config = dict(
    n_layer=12,
    d_model=512,
    n_head=8,
    n_kv_head=8,
    head_dim=64,
    d_mlp=1024,
    vocab_size=32000,
    activation='swiglu',
    norm='rmsnorm',
    norm_place='out',
    norm_eps=1e-06,
    positions='rope',
    rope_base=10000.0,
    rope_fraction=0.5,
    qk_norm=True,
    attn_scale=0.125,
    bias='none',
    tie_embeddings=False,
    parallel_block=False,
    init='uniform',
    init_std_qkv=0.0315,
    init_std_o=0.00642,
    init_std_up=0.0315,
    init_std_down=0.00454,
    init_mimetic=0.5,
    optimizer='laprop',
    lr=0.00127,
    beta1=0.95,
    beta2=0.98,
    weight_decay=0.06,
    lr_head=0.00245,
    grad_clip=2.0,
    warmup_steps=579,
    schedule='wsd',
    decay_fraction=0.919,
    decay_shape='linear',
    final_lr_fraction=0.1,
    batch_tokens=[65536, 131072, 196608],
    seq_len=2048,
    doc_mask=True,
    train_tokens=1456000000,
    steps=12168,
    dataset='wikipedia_en',
)
Each number is 500 + 40 x the weight over its row's rms, rounded and kept within 0 to 999. Layers, rows and columns count from 0. Numbers have three digits each. The size before them is the row's rms in percent of the matrix's.

# layer 2 attention value, 512x512, rms 0.075, rows 373-415, columns 256-319
111:510486494491466517518500473512536491463426495474638562510515513550479504475476554508516410451436459469558430531574512450413472454542561533537551483469485496534484508507441539497525486517423546
096:489489444502436508541555452545495501539533445505518515474460478564522533501488577527444473556486482531560541515519548510509551492446484518515485533553440561512578508467432452535502423541538504
098:455465522565482546482544469459502528565462434491514420540502424518482523494410513480534496541580513517523513533481552450496505521500498475482512508548467474514609499469482492460455413545586508
111:578496582482503418462516544511442407452573514520524526466491538472497490541572549491474543446471519525446555513478472513501502474505556464511437447498485499519478482481519506504509547513540452
115:460461487489541500569574473484507531413495444504483462487495506554520448514450569557482488486503515607460506482495514476515476526481470436437496526471510452516488525494520498426422503522567496
103:488528498503553515464481514505501561546567568517559531492531528461471524449433516495533513507513431459486499587416557547427483506472451485500566509477528472469473464458558511447526436485462526
105:491528469472514520572515510490534439419492449553523482535480545531533479560536469432491510544464574486526495495562497525429524494556523464454559499519512521488553491531564497425498553507453514
089:478502500507489526466506553502539514460534528462531512522497472440478589517459511518593484516498521528441472474414476497509497473540491462476463480479464456589509454492546536422566435480516503
100:496490460476486507480493555496511545520495510531578475569543456504540543521503448482538545460578435474477468519553513509498450536558607538530564470456528452445526554483528543439458482475539471
104:497591538468488502579509418515502427504517449512396540468512516474575539475540483476527521500559546494476464523548529524441600508501439489560446514483555569504433484449473542543461574449472504
103:523564511457534451589503544519506494386476482436504472474479480466563511500528460443500501443545565537491476461561495562489483524527485455513502494484539493508529491504600551429548561505470514
076:587497537507504426458475498482486501541485562484499536508543499540490459472508525446517502468474499613500465498537519506544506493506449531482539455484552533536482460465506540445560482522488464
077:522480503525517492577481498504494519554493467480440559512504492505435517502499532503502501562564522579486466451371489474546493530506499502569573540586459537532551517543467552436525490510528494
071:576484491549476474489488531455525464499533507443450509441494519459455511547473555553481495534461526503599513538485494524468523477478510507492498535530530495471505500542495533506450417485578447
083:446475487492488579559490530476506546503465507545527489468463527504521531457487507579519541525498532501391504487460488535381586569512596532504464455535445599523507505558546513563480532502497535
081:487492526537453488560464458486558469513428451496522508500533534507454508451453526438519470533556470399462487521397409488463490506520523514513541544521492484561486525542488397539490418441497526
083:541503490468532528442491519452498487378481526483484547538507576464454571515457391487570500490497530497432520557446483503505488449519455502499534511477490482519481520577518439528565478478526510
083:500532504512492456503442478489507490506532505425502522427493518536498432572531529438502536514501515506569473576535513567501525491507542515504478531466560467472452488532516528485492480517569486
078:530509487517535576504452541492473520544564498420503449530515483547536507543529594462411508491525475526572522542454521513567501487501498526500446530454497529524448535504480547454457514568544516
085:533507487515550526567460568512526455532537489511484507516488498500507479489505522463518516505474527508531461485424521526437524523547442511564600473520543496543428474528481586491553530506431486
073:477561473533486565448551540504516473468519484553495545476486539539450542484521507480536470514532509304564478515495436557467413478522522487467484459504503576489386514501556511505404476493485528
084:523471480548458450527491553534517528440438463513487534522494494497461501421532519553513438523467475391507517496510482500482483556544489442457503484528517524547517528536460441458510494471486494
071:497484514475454465518475490474499508486524528449506436516474533470508506486527489500513516484432505510480528554512492593560511434463477505529490563478492467456505472480446441533491471526541492
084:479434504461515564531540503488470506546481510518430382455436513515507543476528538510461532483467530498503480478541562479458526568502477440512478486521435516442512522498536529521433604518483517
072:580463508526532430549520507507522494500536468508447463520506505592436518483546539538490466527463481393551499504464467493519543523512482583529529526517534566515564531501484463451553520548569477
076:451538480518414500433462517480469535431482532536544530449503475460524449504540483510534582417491492579479506469582508558493460549554558459491407479465516555522503496521496485489485550488551492
078:483498542506516409496581477487501501504486545497526500449491506504460503465460449563535468480513461509467490492540517516502452453478503432489506480526477494478549495441492490478553435474457501
072:538534482516513446427562502519522457413424544516509559576538602482459542478474460521582465514476488440423501486479448510466432457547477460471505444498526492553489535475518482536580491477434519
086:442478541485441451519501453522472487575481514477492434501508506528524487487517507461518504433497506519620459494587522480569498516502452479521447516548504444454587467475477515457491537539469507
084:459485493504573552425559457503463502551486498497468560440534529522488541489481553478466459591562475506397540488502475468488483519492564488454433480496444514527435541541472506466478436468460511
076:419478454508512483475466471516499507409456525495536464481538518557492482464484545454546555503506476519432534443542522525567505526486582498547449475490516594524538496428498568493490540498425462
079:583533512484469483448433527469472497533530513505415503503517493454474518469532500483526452440441500554537469509487492562453492437450431478519594472461453466519463464466487512508501430491478498
075:545482552538531442570453516450542503565514458503508435410496508397545442467480459465488404496468498552552499497490486536506477477521433456559498523464454416500460456482488457488468572486553482
071:478515464504487525537524508550546499478486518546498525421486546459500433521474449489595529550475559410490432485516540547432485567519488520492480429480497475515479463568584451469482464472526477
087:560473471540541474517493500489554473488523519474507590424522515526514401521471537551514516579439462394487465467466452515491488492566365526559498498432565551537477491493493492567545550510515469
091:508470510519537460483491500494468500490531507428453444485526483502470481483490484529483463488457473515603501493570501459618483457498418492499505550488546432489565532416449454458488511534484488
079:512519483475464597459478486532513477521464474508465543572525489500514465541499467465531527463481544538523516473531505544480530483417519501472555474510465518517482486516575556431584454546470529
078:449490446465487582485534439533493533447496518532489516479446559534504460523520474463458466509496521503499514461571577420421538541415536477517497432480448565494559525563547562482533581554571531
081:470538468551545502440494549492534470469497464523511554532508455542520460526485508466469486537562483473550523500473493534509490433517445489475597528468576547515449491443447518492443459437398493
087:452425473514546532518534532503477500491444511540490468545487501484475511436428545522509487512508511479368574446460537429548451547498487448505491498519445511576586508481499492562507481506440497
084:558495536473486548559519516518485502622457517531474433411497465488538436501449449577496485462442565548481442507576498494440500545482534506531454401507440512424490457514487495505433487523584504
069:418504488508537409552562507540495519515498537505548522532495496560447555507548419546480458432538441457556489488530561460475547526460501472471454509510557547513539457455443498483509429481428467
077:513492459482520575437500497533536466455485493540477493545511525477489509424469386510541493541524510504395520430516511455557502485474497460501543501487437495534535510488582432517529506471466516
# layer 2 attention output (transposed), 512x512, rms 0.0786, rows 373-415, columns 256-319
105:542535475497663562575518419536462478493537468510493523430457474533498507435520509520515393565460447560489483547533447524521509554454521535511458441513465562489444474483482498488540443538483514
102:525538471508586554510514420531507443468517459450486543478428499519469481547573565506439532530434420557498493505567477511534536489564433522465513544544435455530530453585504465511469512511483501
101:491555467474640531517538486518522477475520418496479469475446501509466500521512491493445506532513471531546532513502445531570523562549447512521523533485502463515549429509520500514480490552419477
110:467447539515375521427471473523464487469499469479510534536449475524456473480502451507464507494449541486475551522478521532510506489502512479482542441496456530498479453528482483517469606522534530
113:515476482488559529548498475493525478467501509506463553439460525534526474516492505549508521467559512593443500469553459525512516536517492501483530540447505483527466469523536493535471541439519453
100:501472557517500498507527477497508568526487535513491509472522465440519534495476534478477554497437464492536422514570562485478468513534471516496490464476508522471529539441453512522546497511486494
099:444480441490489498418562515512500509504529476528560498543409523562574413511472384480484524493478532536527543489442507567536513510474498378506554493506488545497415453520465497492485524529457512
090:526522471491522545451487519523511520484557481478543537518452480497437540508507498475497545468492485489509513513534470527502509585544438468479538557539497450504537480477439447480455534593486510
095:510474429473578509514515528493489542489424515582541449531537482551511489495497492447489509482513530487505478515475493447447479482481510494479435441426456588504509563430495521502513443481573463
097:476511476525511549450490497491473487501524439481448535494515485513526476500516485486500470455522506524517516476504546566561517486509489486542526475494466540509495466493485499500471545507498526
096:411434486499382551510427476527528502386481553433525550472505461541535496463513494510458513432590510528562566501535474538573524568455510447542537510514495515530502459548482489496448540472536537
087:478479505486340461468518522437436507518478438510493504509557434443432528468523528505509447518542439437460530518437537524506469445451502498469481501501589491546428530515488511512496471508526487
086:546496486506368473475424530428514453522514515484475526459516466532513501562520462510547539471498469484530498561537524533486511487471475599496488503497509488497444509423559456500493516485546539
088:545521466452377462529525541449450513547497503486492472496454508491456494507516445495506503476467502540503476515515515483578509480491486503469554481506499541453527479473518498535492560517425529
092:523447481509519504472484477522588492554505559511487448532449486555578498529533490477511523487463480472508524497512498543452520456477478581481520430552450430462548501544505493436521444547497511
079:507554485451353550449554530516476520486572491579509525550490481505430509550499509523515535470480495530500495499492503463487442537563518559437509516499502438440449454430486489460477575501520546
090:491523504512490535537471488570552545489508551466533552509405516523567473524494523439489525453487523572513445482510499454522520573522526441570547443517460504502568517486482553456498524552435507
104:517504455483609498523514516494482523486514520511498478473417503494498503509523478474492500460498510550479481497501486486560508468512511493509560483524489513480516478503510489505489527492469499
102:515507486516609485531517471500468492425480446506522522475502560520518482475507462479476487504515549476495457513515504534498521483500506501542518448500487538471498526455522497537479540459494537
088:565441483474485468482504545439517509495458492464512552479453469492536507550508495486549512511523473492449472482549506480511518489434529481546548511528438467577548531484553510500511461462532557
085:520436481463419450545546482537551547496492496486509496456465525488575493486490486506460518478468478574522482504513492481486523526539509462454533444556445449533588466522531510501525531537380542
107:467500529470341468495562497514552504512507483533514533532494528489491517483480509559532523496477496534500503504499483483504496537553465487471478517492487464460508524449523452532510487549431531
092:506509459515588551511534485528500486442514455547517543464522466485479513517502473449453469478513595486476490499470487446517547520533520458490476499492507530488474488516483480478468527429459466
094:508518519543720492521447464583593460462501461463533512480486500515574497549504469469541566500497535475533502526502497563501494542473489546534480530463473488518521486476505466489510430522460514
081:489500508503579524525505516485499511540514497550524564462457485504514491510437488444577517402513483544499473515543470473526430484556515409460507573515559487491487510450521500504521523430472488
079:450513513499584488531528494545567511560449523532521504561468527561567520528492561475485463496466539588547513466470448523450520496497468440509555416511447466469469470582472485514507438566461467
101:471507514497384471461504531468500478519487465525499497515563459448462521519501523528534514524534463500499557520477549459511489531507523494483483573480554490528465476501473492489498459503481458
109:455512522467362474485491502497512485538508479484521511518513471475482509479515532540514495510512461533511523533484521499491478528490496511482510500482528507525506484513500496485500475540475511
084:498477527523667452499499535466396540470484420543463559494586461468464499491455528537458458501577497443468533499485532537525420418546466438498504531445578560539422461492505508501499459393545456
086:495540495482384501562497542527453489458606547451595503562456563551552487549508454481509468468548510542607488508505577510470451475473478604503511495561509481483534452456550511476516551546496487
079:466498533481611494512499521486512488561464467580502526537505480522479531488505485517479468464537545489521529566465500512414484449524486497466497447474546454472442489551527448462507447476513486
092:479474554442356489506548525472518525492499415464531537506504478477472485496497509483504476527502480457462506487457579466497492490497483441517526532484507469505498502471490508511531541538482541
086:462488503501548528472506539552465534482495489524465494472542451508444481530494502520441514507505527476496533421484536468520478486469539502537457500454513517507515516488481490564486491439595445
072:504483494498473507497465501512491563543523577429471419531356439483485512487503512498481534441404461592466491466539428434516521462528536502482505484574469417520583482519451493456512488623415530
090:484490468472259505510482535450521530501528505544547467506460420481461541446505489448500453455544537567548468475537509431455465498471552471498454370536480438500522490480551443446461525425539545
096:469548546497634504517521521463453496480438387502503558515580488443426529494445513509499494535571544506484520526464514471526453535489499401519475532436555570491425482464473464541462520431538446
091:506448492468470443474533474462440506505538479472492513536493514528518463495543567503511440519461452487436521531450495533520521513543488541494561509582520483537507530523476545486497471565433557
081:448484530506681519506491517495525520526518515412496501523478492468572492563572499540537549444396549508521510532524474573504575446516504532506509532545517461520544448488509488444563455562433544
088:520485486466312506516562458510501553521462518495476476477500557457484509495493508553481485513471507561498523498481502503476462569472546504475544514457511477537488513540493473602464507542524488
102:498528546516524517478497498507525486497506489506501548502582479500518498519500500496521506518522460478522516510495523518460491534476485513487467525484490492522445498523503507487508468497547503
093:458483516514513480437479507487503485485466500467510453537513481485455540475526532522513501526467397410482526480497524541493514452481456580498461509487525455507537539441461501494520475543472493
085:502503440478289545513531510498514492545484522536474479537468520430459496500451508530529492510452547558434558524504472451502492519530530503446486582510532492494544486538442475476494450495473435
093:471504583516538488512482485514510486537490533472499542514505484501498516509485541516527513519482480497510529525479492503433477549514496507525442526484537475519491499480452504468520488512549486
# layer 2 attention query, 512x512, rms 0.0829, rows 384-447, columns 256-319
096:521482436506425464484458506485529497508553455507551440432502517562512487454441485482464453541605476489473514452523448521520409528510468504576560537503430499553469594482473445503478503548524480
097:486486544494476507529462552488512527492482543472506445470500544542506513482477429505511492506553494432555452491548472536546467499514530492525476491473388503556507577474496477466492451453510477
094:465522472494498509485507523496464503508530521537488542447451445535506497524478538497479524507457482587475565460473488444552515515493493422534494555517499439557518486494475520535514584495425526
089:509489505547535469528492486485541509486488478469446493570573556462502553545555453514498438552529498450505435511476505547444473527506500562456493505457520478488485491559510462524509519558571515
088:543510501564493487450502491533459438481500524433482532532572505450498514520532524470499460533493483511415479569517494496475441527520497521472480533483586453534447434485478493526534530481540519
096:500481446584556480500509451517469486467546527459496482445460528489499467448530549513504461447445479484523460503525508533465501522522453505480518463527576521525625422403478497512561544435498505
088:535469559493508498455515518493551458542507484523516538566653452469504541543494525539516487523486502460462467500399578470500468542453481456481456532473513465522418475528525486556518491523507577
090:449487457546464552553476536555466538469500578504514493419302540506501462490498531474462496428469562560544527497554464537498550513501531542483532499541495512489591502489482507453492471502501455
097:446480449483487519543468503441501578471523464501524521403357568557532514544533481491472510539446580598540521439543467562493575504479508495534559506562399557398569564469470519481499472494516449
095:545489577584519447502510547522519456505513493501476525598644450528439545546464486488519476473504432442549496561475530490443433505540499480515493517492516516554419461571512512514523499476515515
097:577478528483474471489590539485461509482464448506442529571562451508496517480525514519501419539507461423484554541485516451505405516488450440503490491497513479520474472539524569531568555467447503
088:546509600505517457521540455526533468522517474491466509544640426508480446483477494547527450502543420424566486529515543471488477484456492477498443519464540440561437463540499541470491500517488556
086:495496511487481564474494470553564469595511526538517495573577464500547499550485542550537497457418508454546469493493470515507498548495522489497431498500493411517524502423473554477500495594464501
102:471485507528526512496478513482478442502444541516466443509479504463447592426421477470544512513506486462432498509467541495456544464509516576497547480479486631512434468521555426575473525489429507
082:522461540463480524455486460503563481547542471510472532585604441434484495489508514567523458498476454436499481499464462471509479497465499434521440548485528447532458509454467515515480456608478501
098:601527498477531423470524476439484496520512471396528489582576422503537499527512485497482456524518401503448486452520487453487394442465460471538476477549533509486487532515442577543510535480599547
101:481482506453463559477466497515537513524539449461532489424510527533524458462508572496528443558525561401503501514541493486482479478564504566531441512500462465566478542479502492503505473473512507
090:483475532481550489548494470510546518470443491452490419457514499552511452404441408573518494462541489382500434496554453496479468496496537489508476476529482513520538508514528481445440470517507480
084:456480494526487460540510512474509567505467503474493467487461507505484546490507487434515465506521472526549520508498479512479483552482474545508525531531473516542517543575462471432527494469484486
084:551509520518504466449530436532495456482477427436532537545567480487528494534510500525537481451486513472420491553476548486521485519494471489468463451478545499506505425451508506559525488502520535
102:463456443470470493479511461497462526492503517511548458482397492491541474490495512504451462443456467546582544516570447486537496514511519459500487478504475488470650546420438598419456440529445477
097:434512480501506533510484500494477506456493567516514435444389523534507472507477478467468515465503517517571514495531460528483527489501518539491534475545443547453598563479482525424485457507456486
096:544541536563490463447518494530470465478499540452440527546582503445455509452490513495482474445525441471502482558447508484492453466539496513503460518435583536599443411551568462521538487468516527
093:460494440428484532526480486404495575529529450532543480452413520538512506540509489501503526514488556573505529451540444514512542480483527491546540516550433548428534578464473492506437501519483450
082:511460563488513457480507511503542433542508477537470548611709436511491504503448471540519469529529460453524506527470537453494474504488479459527458515487533470558428472535549477496491497516476543
089:582516555469495489462513426545600432530482490507497518569626455464516499460457492510537481501529437432476480518497425479527441441500466467503452505412563432577464478487527533514473482616553541
092:531483502472515499489526496460556454566548527499491459505481515511515461493452482506471455476594443477479494500460423500544475488491438555502529577453534494505413491499529536483437430541536524
125:513517557542493501491545471530480455497462528471475508518593477524453553458473513477549474467561436409503487537476525444454483502510529511454467494455551499585435415556531499523549532428491554
099:495463489488531511479555484414481521527493388485476531559563436497487494509439519534527460487576460465485492490467469455558468484457471505520505489480539491529462535513466496508475557515563545
106:494460543501487493491531470478514484509527456464567523525615483486483386534540531521468447509545469439482502560437490475604424450503430485484590589486551495526454502532448514528475493453564498
090:504463551459507515458504548507476445527539484546474523555611459494464505481448484538512520487556476465460521497467536448537517545455511451499471557487515464535386475473529489482469462558456481
089:515436537461527485474524505438445476492464417513484582548604428480434468538488504473515495525598444433445549541430537448584456470470480480495515613449525512541412525581487446524504498453463480
216:500516463481497513485483507484527501492550428511545470446407492465536475546509524492418497590597548600464574513514433483587523521475503478547523575488459477442452585457454516458460509630498454
086:530453529457513536497470507527560413567495488553458508582587484450511503521497507540503489480477473428477508500501515464474554519457475500521491557434490518527433507507491522487478497618408477
133:485535501502474535490488467562554475505526474507535500448489482502611531578435499482483510557525576552461521534508460525542524547452506528516474525478477475441505560414462512462487480570485498
099:498466503410556474503489462400453481486476560436452514505451494481440528498521561522549487492520411393438528502471429481457473497514537478533495471540523507569447508562481487502519511451512520
107:535515572510508449502406430507561445490485521481509537490496536535489503521487552480471503500526501481574497535465456561455457496474476492543464495512482537589496539503469530512468493546493501
091:516504507554499498485476581524462502549505446531470506518567477490442522508420466490501540487473511563496521511540488478551521545474458509489478606450507491499460485478483497512472465540436474
096:462514562486516489527491531469543512463535461510592549535560505539539401502506492408524495462527490476617508548472554564492519464542583508497497510469513517503380521532497481535470524427513530
096:508513475469480551474489443554570500546538517517550460508492473487586470539519527554484514499467512530499489471506505532527506508435506489519453498515502443456552530439473541410500470608511476
110:468488464475483547501549328480537441507454494516499488413430486494538471492480522495504483519565518511446476476493502524525479479484511524506540421551567495460594534441523502501474499527532506
092:446494484531519523503499505450400492412453472466458497455498498469421523483478526443500513553612490498479518553490529457532507461503493558490577516440516568498459494530498448519488542413460519
117:492492473520530484518508500485451498456503609513428468464451534515409574497512509478545534451472503524501498500472554527426450478533514530417468447552496553502581435535540504522529518416495498
094:474480500468504462493521502434455511431448423450505569448498501521433440456503494446532462566604491483469487517472531469529471479524490454512538514514544555522412495555513443543535508389525506
084:531506519444490474429504452493539470552530463532479537564601444441452476499501510536556477516508435451494514468492486463500517474471511423552414509455516471512409516442521512477478460609477474
104:522472507501536460484497548443437473499495554542396524519531482480450527477532483529521520428523453466444514483477493512439516473540493497519511456497493576568413481523569494539507452442467482
114:462479543467527491467460508507545473427516470480531569541586522470504465497534598481503438552528433434591495568493442514551434440474476437557545582481459474559444491519444488536443505516514523
143:486444504519525472505506539466427518503497583522486488545464517499390524482513535502532545424463468476483496483443536480458481484521518526452494514562540542539566455579526461526518468423507462
110:491502537466496548545511417525533532469493559492538463495448498461511521502541537475542462504400517499626517487487487472423511564485570518472455389540459453491576502476459532476574565508512504
085:439522470557518486515505500505472505426519535486506493418363563540492502489538494474485511473524551545536524513547509561493457483520560538439543475565460519479596501541530478483540503400540526
085:501534467541491496544494555504432531449477546473504453427391549560536510493512469424460535453522541561514503493516524532451491501511524553483539448530500557459525489550493499513509534385516490
095:481483528509583500487520522524510427575523510534540454563560407443529508532515522546505464466466518501488498522501525427463523526462497511490504455446441505485566463492469528552468552527485493
127:535529513497478507491486526522577435518503479457552505592526495514613472535458523497435467568539502518474504508532446517618509473514481452523520509459477513500424538511480544528428555596535492
124:477493477535532478517511517464436504526494561510437478497479517522390561468470474460570523458457471459456493514444551477428486487529506565446506484527517565528489455563532462570515519368513499
126:500502520451477536499565423502562507524489409471584469509518470446586461503471522533457448582566501482485494484524451476570514479477487476540528462497456445457484589439469502524462544583525509
086:479514476558518493539493485507489535460469550447543456422399544530537515507524509466484495497459549565520456521511510560489483444552540539509545442507502551459574502488494495502528550440526490
094:558495513510546478533494565481476520483529490485521432526403548516537475495485504513474480466467548496549502468561472498500493526485468493467529450510481492542576467473495561538558570502512535
098:460507481527509481515512482439465537469444489529471525438447554547448575464429484447557549548562530481484494487442495527526517508529516518481474514477482540491499524490501434485483480391451545
087:545484502477485509492516540539512447587556485569476510563563461483517524497439474556509523485468481487462506484487537456481510542460497471467443507511503476522473482430479553488501459588469493
092:545491549469500535526548556566522429552556506572498490534474472512556451538516494558449482386530483469479545486498560498477543530471462487465483504566473498544525470544554533477491536552509506
086:499513475472491492497494415455510598470442516429523491442436568523564469490540554525516485550467512484535507498521465518514499478519555486486510452540519448474579552509472502490532511449594564
101:583495501441526469479472543471521427516456468451517554620538474500569514550505500481490482527501525419466472504501501477485511523512498599476469474435484577529466480535517607529533586505499543
125:486526469462484502504498508554545448511535506504529452524465476491593485530515455458465473503548498560499533457590470518539515468526473456484465526513432508456513539468532520479444538610549499
095:446491472523459547485482511492470459567535547557503437469423465476470544491486496565517495495446493520479488463486438501498514530480482444524452533511471471501528477426585454473425487575484452
# layer 2 attention key, 512x512, rms 0.0783, rows 384-447, columns 256-319
099:510469495518520508520500459443421444495511446501521449478559452516485531443458508484449492486480480470505444522530551467430484572580523520500426510503485469444501447472460479519512605465515476
092:535549496518529421534496447543536470519424487557520478541533470482570520518502545585466497466481528448480524552519504526462506541525469523447523433461577511542510479425492495521511456522514540
090:532590521482504460550537432561597493458507499533534544535559507462575473486548513588468478490482529455500487536492519563458474466501481509446545446460548535483513488430512480544511482507511514
094:449451481511502580468500510446413570570560470463491466471421438526411522493507493438521538497510485507528503436535460480498497537500537502550477514520484490441559547532468505496450505501522433
095:515592540519501576559487395555547451504542510507506515544491492508579531567534485493434525505487549494519443580535543542431540488459564534496531494529510497459497442457485510481471461523530569
087:504529579495518436563476499550485446494424525483432516478528505504505510482506439494509463471542525430519476535532470458518495494451504470509524491486527466535522434479536460523491525436508512
093:456555460510494539548508464558540490486512452480519474484460532550504559554508528508488504513542567480561482487501502510517545526506541458554509461498523509467463487386469507431427457484488556
098:531432492540493516434502571437433529529479534456521476494500479407489463423437502519559477499425412516482547471482501485442425503494470527450467517465492454467477533579515511554550611510504469
077:484458427500479508460535499481518583483541433559570530520521531505476480456509509477475516575498503521475523384429430520497484520523509464533530437530470519509501555465485544469497481519500403
102:526506550526533474538511494564499387496460528475417498517541467485530525505494470545512488431439499495505433556537575484457523480457487531450532507508500518516513426520539474529526457467478613
090:537499532490559503515499553476487444507419520491417468496442529514469528525524434526464456488471526428440443467504476481508501542497505526511527512519457522580529477509568473530507476444489545
114:495531612521512466551477529559513440546505532442441480470491483538496500487502486499504464461503520462556462585554540491491523504461491490478505546484530473492502434522510458491480468469497611
088:471513505506486434484481594601490450537469525445466507468411548523494493564522505481570522497539530482539529508446476442540521576562535510575471519470530490441449536446505478457551480498525585
103:489505488460459523530512480434522551499530445538450483564482482511519545523529532520499544482476494419461532436567517518559459385526499479449465436543457513511472565522477536454479471476518448
111:462510495502521466546469518543508470487511560468476489469424491503488491583533522484478517490543503513547467492458546429552591547519541532565518562470548452443423511490483471478497467604537535
102:535471470482537480492565480464552531480590484535496452472498478487489539508474492517449469466558527497548413442539470473520469529544487478576470495510451461565494515488486471413454465593455473
092:531542541481468472532492448543533453520455545513489543609525501497554467534508520541456531497482531551482517580432503527444539417454495577460554486474590546509461439471476502596501524503445513
102:477420504421515489460479578468498496454483514456472465471467517516442526495485461506542483493491480538405561453507411465512443499536448421451460520514505510541534519597502491486490495494458492
089:550486520434519348503513555460543515496457511486515472541599558520539526527495509565543442456481415481477511513479487487544473490484453488479497503484541506588466504500525495487528565509465541
093:487569541499473606531490427551477474522558495468470518464427467476493480524545510480445536514518534502546464551500578489469542522425575543468511512489503494404489453433520470533432487505553520
097:532463515572537400472485597544491408517401549473469542573639505532526530508477492532516519478484518481435512561489496472493482470526493523486492487498514506587498463594546456534577518445424502
112:527439502519530474450458606437453491514473490439499454503525466447452504422460486511567432537463436522437482496520534450502475506501462528489466559539533479530493535540509503524548566495456480
083:524534556541544531532474471525517383523469560433458515524491482518520518522498454483506507484468505483515493596571535470475542477498516535457520542496517448488499431534517441506495495463476582
085:512503401451481500474503515440482601483537461546539497499486519491490495505495546498478511536534489527485525419451464512518506512522474502562475473505513523532452554465491565517497530549475395
099:521517566547511443511495532572514419526462515475433502528497479548493501562506483498466496501516524518509464571516515483503557473466528519469604582522580538506504459490509495484537457452457588
083:508543553471533517567523452520526489500472483490491457464464443493509526490518452509539465427486482526565429530574589476471516510493483493493520533483501472481508444494508467511486544547521647
088:490520515532493444480568470508473581526527529444582551545429507505454539469543525448465410517601531434490485510452468507481483452525430475511471524521506499509460566495444527507459551523484486
075:481521498539523565516503433469496510488471546463492455504488464500510541429495482489538498494485505453523468580595577508474512481522532512421466498506475462469516391577468460510470559523520543
100:497536486504534501502473468484453552565476462487464508472415504517452536466508503470484496484592545498533453509534526492465498525484529477555418493489516571463520481489539518514473549468586482
094:469501578532497504439485587537472553453533618473529557499528519532454496525568548460542471493567568525505464479502468500506516475508504472591512513441550567494407520541472516519477508507494412
094:485531535522497503507433489470483546506534480466550466525510491507500506580498555457486499506580500478514578523513521513522527456520556514475448577465576463468458511559472540488464546493521439
091:475546488545532488503508515431489526485514571535486475542489528498505524537530507485482549491572530457457559516448422550486516496492497480485457529420524552582458461544493546490490544464439368
098:524570501492526436462512551470444532493478536516500449517483474506473494457430440510544448505505436539433512543547518489528417524461511519536561542426620552484636495522507538551460603459491501
102:491531418470529436541542499461495502522542528480504479511449545516561500552496546498481509491542480468506576489431448449499475591538552580566469544529527419510452514477466447453506542580504525
099:455482525501446452470482513569530509431483458468458454539494528524481470486574547458576509497501465508535577488533461477565484456488484423534449438513523566442447523481490506426506467437550481
097:510493522439495535515464450432498496500567500473491457523452465462514520528541515482469535493506465498522490465538494484499541480603503490500440473525496442467496533512464514491446513567465465
095:503491531489417447509570500516586473496541497504521474560502525477515507549510486458469499500472509516484510490585500511453533517570472501503503450571488493467512525501459403472560478602448533
097:526518395544568474516482534494498508511500436514490549503537530507521474468493567499498532607526500514473544573426524524434548474458530500533460508503501570493461497504474579565478449504492506
106:465528523565465514523544496523497508469500505545530503580493524531497490519521440456565509375462479449536538515522499536447557419481467456442504445475521485500512485501484546465528529438496485
094:452463532536497433474466618557469469472514546433499484430526533476462517484501544500562450531539453547531483503502554443557502594541507494564485553471536493453437454446515424469529494590479581
097:413490569524397518532436510486492579499510496420487467498469439535462513454531532468493470482544524457519496494542557484625448514528549489498449477492492465416482542470453442416491511490523470
102:478503434470488578524500476442486566497516490552518486560509515485546528443482507532492561515510533449458533470506494574460476449542525509472450454513452533499508532574497527541487504496507402
119:550461465483497468442523540454492489491481434549529549520582531503463526407482465529518463482493495448430507507465451542496421472549424459452475452489448497588571502466482463505459478430445483
097:497490515483480591505505427444533584497509497549556496563518453461517524513503455486489475475517577477496456502536466550463479456481493477429480472489454465462531499564507466496502574504485380
113:464527528492501489558473481524543524476562511467539442498404529498527489580572523433464505519561493503551491459491544456598588584498546492555516536540507445422467507490495487453500497593538522
093:522481512423559546512487405427481509517497482537502495528496480482506484571505463547411525502535521455423510452424488519509494471513506574509479570511480433528524591521497517550465531491409475
098:482548561527474445535499525562530410455554515541486487559568467483457537518527524507516446482525475529526434475564452452423552495543448483555531522524532554472516464495475445510537529612453495
093:535467494513538552463518575448459499509507570460478469485518476495475519485440508534436517476519482493443473516473584539512535527488543584437513531443494532513526460539478520585519515519453480
092:505473517455477544482503511527539526551511503450480478509420515542514472475491462522542532449453498479555559480591528522477518487587506507415531413530474410459479524488526478468508437453549553
123:535450537494484498433496556498449490479486489508506494530570500460447493407487449545583471468476477491439475527515491549484468475493436476483531498442538563522539473530528500524486543415457482
096:524477503493476544480543461487517477503479426558544511512575482492543498449492451541478474449440467472491514516528460563398452456458450484456487427537448509526533489518500543525466501405478466
096:485507559439512470512491522525471472549470508470428495529468495576514488545529495517531540422526524515470521438519504443545461522487553500557516466464560510472481541489498522482462497403539531
092:512485504503523373557513518539494477485475468550548540486560531546476568492492525533461527486573503508478519516446467472510504530547470514507479494495506529554502506391485429443543467555476513
104:508487528463472617513517433474533562537510486502504539545472478532532519513555507486461486480476517479506532502511500574465497404483495489436494421550467524532503519560491557528465442420564461
088:459528541511509459522464532523468498479495527445486437475518454559458512456517464499573476491490478566569545461582537426521533488495493459538548490446568479438455493486568501462489529474552566
100:495448506513504483487564518529516445479443502525459506477558467519505550415471467591527506469443534522477459477502523484496460478489465467535516422510450525510564486445554457551530443454422531
095:558564474435579483528540462508488479594482460490510547498431500521497529459491413522539518492447473539495483501519471483418526507507508534463539510551453467586585456491546476511523517496480572
089:463496452517452556486512489474528545508501463503514457520488484494484462467518532480462502516486477433511529524561499573531545401466507440427475477527466579494556524538496544499543522427551457
087:502547508521465443481429554544495562493530484441458496471407526515476498576512506437511525503549506481482538490496483431585497554521584469497435534494508494479447511479484510409484443529543530
096:514546546497468451476452536487451484498528539452534457485482531503412466580497476496509440477501438453495525516521477496492477470500505577455499567488583444541412468489471527476458557442541485
084:510471545491487573479560486523541483511514474477508499481510479500504480425494476518588497491493536482551491515572505472469517508560440442485546520486421465530546477464522468491543481562437599
107:497511455479501476529549431484474512555512426521525562529457533564478488470557457502472571458512519500512567456497419491439499531530521484481458430510462459555496508512508499441499536449594472
092:559465500492499386496507554519503473466471472512539438460517516534465507509436494516511497499524444507499471483504519448545486534534482569516481530507499478539489433443430469470460521553506526
096:510508547515493482541455470536471537513493477458459461516482489507488487582557560514446456539545465541519524561511528469620540512472529486521455567514542462454501512429491503522388486488477524